Each number is 128 + 24 x the weight over its row's rms, rounded and kept within 0 to 255. Layers, rows and columns count from 0. Numbers have three digits each. The size before them is the row's rms in percent of the matrix's.

# layer 4 attention query, 192x96, rms 0.128, rows 89-103, columns 0-95
102:148157132112133097146115141126107135121083122085111116105139137177130118147130145185108138101153128160114164130109125145147099127110097120122143139153130118126179138112120078120104133163159093097150135137089134156092117193113099164115117124120141130108077160125120115141155145122119163076
091:105159141106117161138109082131143140090132121109133132098134079100112142109103096138095147173098146134135096089160141139144120136117107098149125114151118145146149129159124116104186129102113117180161179136165142102164117126152108123118149062146095140154121114146153140129149130108132113100
105:117183139161151152127137158156112170146168117101092134146112186136106120108131138156095144135175133144125125173160181121100139151146139123109144108147139122135091132148094147101142151118102119103124132118105137142164102132095108124094113113099167102110109128100140086082149143141135104153
091:126139139145106113114120148119093107103144136123123122103140099136077140174165125139117128065078106162150145136128064147139174141153113156139125160134174168142104132125153123140168094129089122134140135103143135143098134137157140176155111117135093138130129154078114157146102126147113121143
100:085139123141133156152144129146114124148091074112152099141152127152121100140147147110127166130148083136159175162139138120126078102110101102149158104120093145153150125127117085135087101121128123099087094149095134106119122169119141128107134099109128125124122161111149087181135157094117106135
100:120126120202097072149136115131144102129123127098080100118128152139131157122167146135151166121126115117134138112146140154152140125080109175170139158112134120139183156117127150123098139102115131096149136112127126122115124145095135141148176123161155128106125108135152130101072148177151149133
094:168138134127129117136094100082134120124114116119133115095132161145147117145123183154149133129154117092126110114140140090142144116133118114152117162167117124131086138158117096116124155090126109142141125115132108125137144168113135095134152158066172172105150174173119112150128164120124148059
112:108119125145099091086156133141148153152144170103096115129143121157088108126134123151108165151142147105141132141094104139162135133137129144129143132135167119113191141113170115103115138170153105120081109074134157128162121115137087121133175137153108180105140093094156124141115133122138129099
107:126115124157126120141105131112132135141156121161112121126132124137098117128105099149133126127129121125141116148120136148113111123094134151084137079123116083127211131162156136134156097165080128156165149123138124109146127094113170181124109129156102108119104087123119124086166116187105150165
107:161100133115112142155111115136128134122103112077125142129130141140129136151108068153156104152150123110120160129111138140171072088143144104123166142109156091087132134145137158104105188107133122105095114172130107132126125133108163104150100173143115139148163142127128168163109173125125140149
095:134171119106168100164098166113123144137112106127142148145138115135182120133167114129109097150096094106142117134117155136115098084099143105121164102107108147074127118148099130157137141140124135136103105099099084128116133138092146159131107123176093114112167123143138116147174186122132131144
103:107093123078148111118138120140090107106129132137137122168160109064136146127111149118112141125098115141143124116149108157080157156115110140148151117160144186129081158121087113133069124117132120131180133128149133162110160128145093153123132157157126103121179152150126112113135103130118149155
110:123130147148126132127107154102143120178142165135126149101109127134130176094166151164147130141148159156157131083137153127135136137126127113112132175111152110072142090145120101100159109082171155107101126121112118138107151139141093116116158145159114124146088144107091127144155147131152101187
099:155156110163119111143125091165115098149151122132096159157159145089108114091107112143115111117152129093121084169136121102107120135117105082115146087154156141137162100122134139123138140091111097114156157181135093135159102116146102158090155126088125118103097128147150145135113105112146165108
101:118136127153135126094110181115137122117097159090116171103094092142105166116119179151122137149085097129105095123148107121089140180104169156164121147148130141112126119152136121128146113110163108149141122117125179105107143119145105075135111120167096160138110164131124122110130157102116141104
# layer 4 attention key, 192x96, rms 0.12, rows 89-102, columns 0-95
092:133120131149159131173140137124114084155163124119136140112116116153129123140143107152131119116158147126123146146154159150128171148113168123125154172158120126146099081165137117081107122102144106120096093135179107086126172124123135129090163172126140145088142129140106123136087167102102154168
090:133103089071117120116113113132119113102112093115119117098128119136128138116120148106124136148107118134131113170127122122129135148113086106151113133107119200108116121071121078131086144145119118106117113089081128130169142121098147092174130131109126127151179134140126091135079118177160115122
096:129165103123119134156131114150141158128108089138149117155128151133118150103134119099089133120148125107107134141104130131097081159200124163138130180122105129149095108134172114159125116164075123120071120122136113152137141154152104118135106072110138142110110089157124140144118160106106090117
078:137079095140115163090114128137092133158121130147166105137153147150143121129136125110188127127126065131125053063145124107161126141168089139110113146121168097132131075118104110128131119145128126119141117131115117155110090130110155136114105087126108127154101125117140133102127143127158124146
091:149151144116142114137129140120123148095199161133119109091104115133177170112141114162108115092131144158062136089138084156126135141171118132151113103108179135129095131117129146111148131116085122157113117155159109096136142140117130104148142126173129094081134106126135135123154132095132149128
098:162137132160130105141077139053114104143137119102144115088160107129066123112160094139143161144128111132109169143129130126143136161120163146106111132125120103110145103125143118106124088123128110143089116142097133075107092170131146145078108126130124130094114127114134136126143089125113137074
088:112131159118114093152168159093126066131163148098128117134116141068076108140115089134095118098149104164107132170155143120151160126085133126120137114126116124124087134105151104093095097130115161171133130141123144145139162134131117152114122152109116110125092136101073102129115137128112151144
108:150090134149123128174080099114123121158101106149142123124095117123115151118110134134146116126094176108152123101151158127129131160146144123138142193093088099112123114170083146155124144126161157121118162186152097093102120114101120111122104103128144124148131147141149130182109164148125141115
090:185120116121128146120114122167122161107068119108140115109175114137117123095142132100129143125130127119144091092147127158150115138088132191139120125182105143128158131163126129118093145109122130088117164137106100116151132185151148093120094098128151158105106141151110153168130156142131114110
099:107136166138107118118127151160142141114138117111108166097119126140096174142143120123129147073142152166188146141142145145114126128137135128128137137146143110100123146109096178120120159149150116129138083135138106131125114118154128091136158148128120162112185075065118093080093118152116105118
098:129108149126118141110152152116184144119130158173106143156116153149090153149137149152156102139132128154136118095136124141110103126081173136110118101134100121139143115109103160094127160139096151095141095102100112068142111135104103133078137121177142155136171126157101127135140180106112126126
110:095135136126096134167157106119130159102167152133114106103122131156102122154121137112157117164148101141142134135111131157172170133143133101124108144103116136155169098115164104114181112164125131123076117143080135084128165098158136092124155101076082114128139127144139145126141099112120141154
105:126113104164149080139148128098120153128139093107141115126133151142140095136129137131129128154117158138091200135088165136173120148128126143125117152096148095148163087070122142085148086101113102131170154127120137128129100164132123138118139148117089131125137118131187125146093141151127146099
106:131159123133151132112108120131109097081127054091100157124111132129085126100136129150132149166139129117160101158164144115116133143157147132125095118157175134145093155129105119150111122121152132128117133138143152132140139116139120078112143140097163133135104104180177160112110111129100059140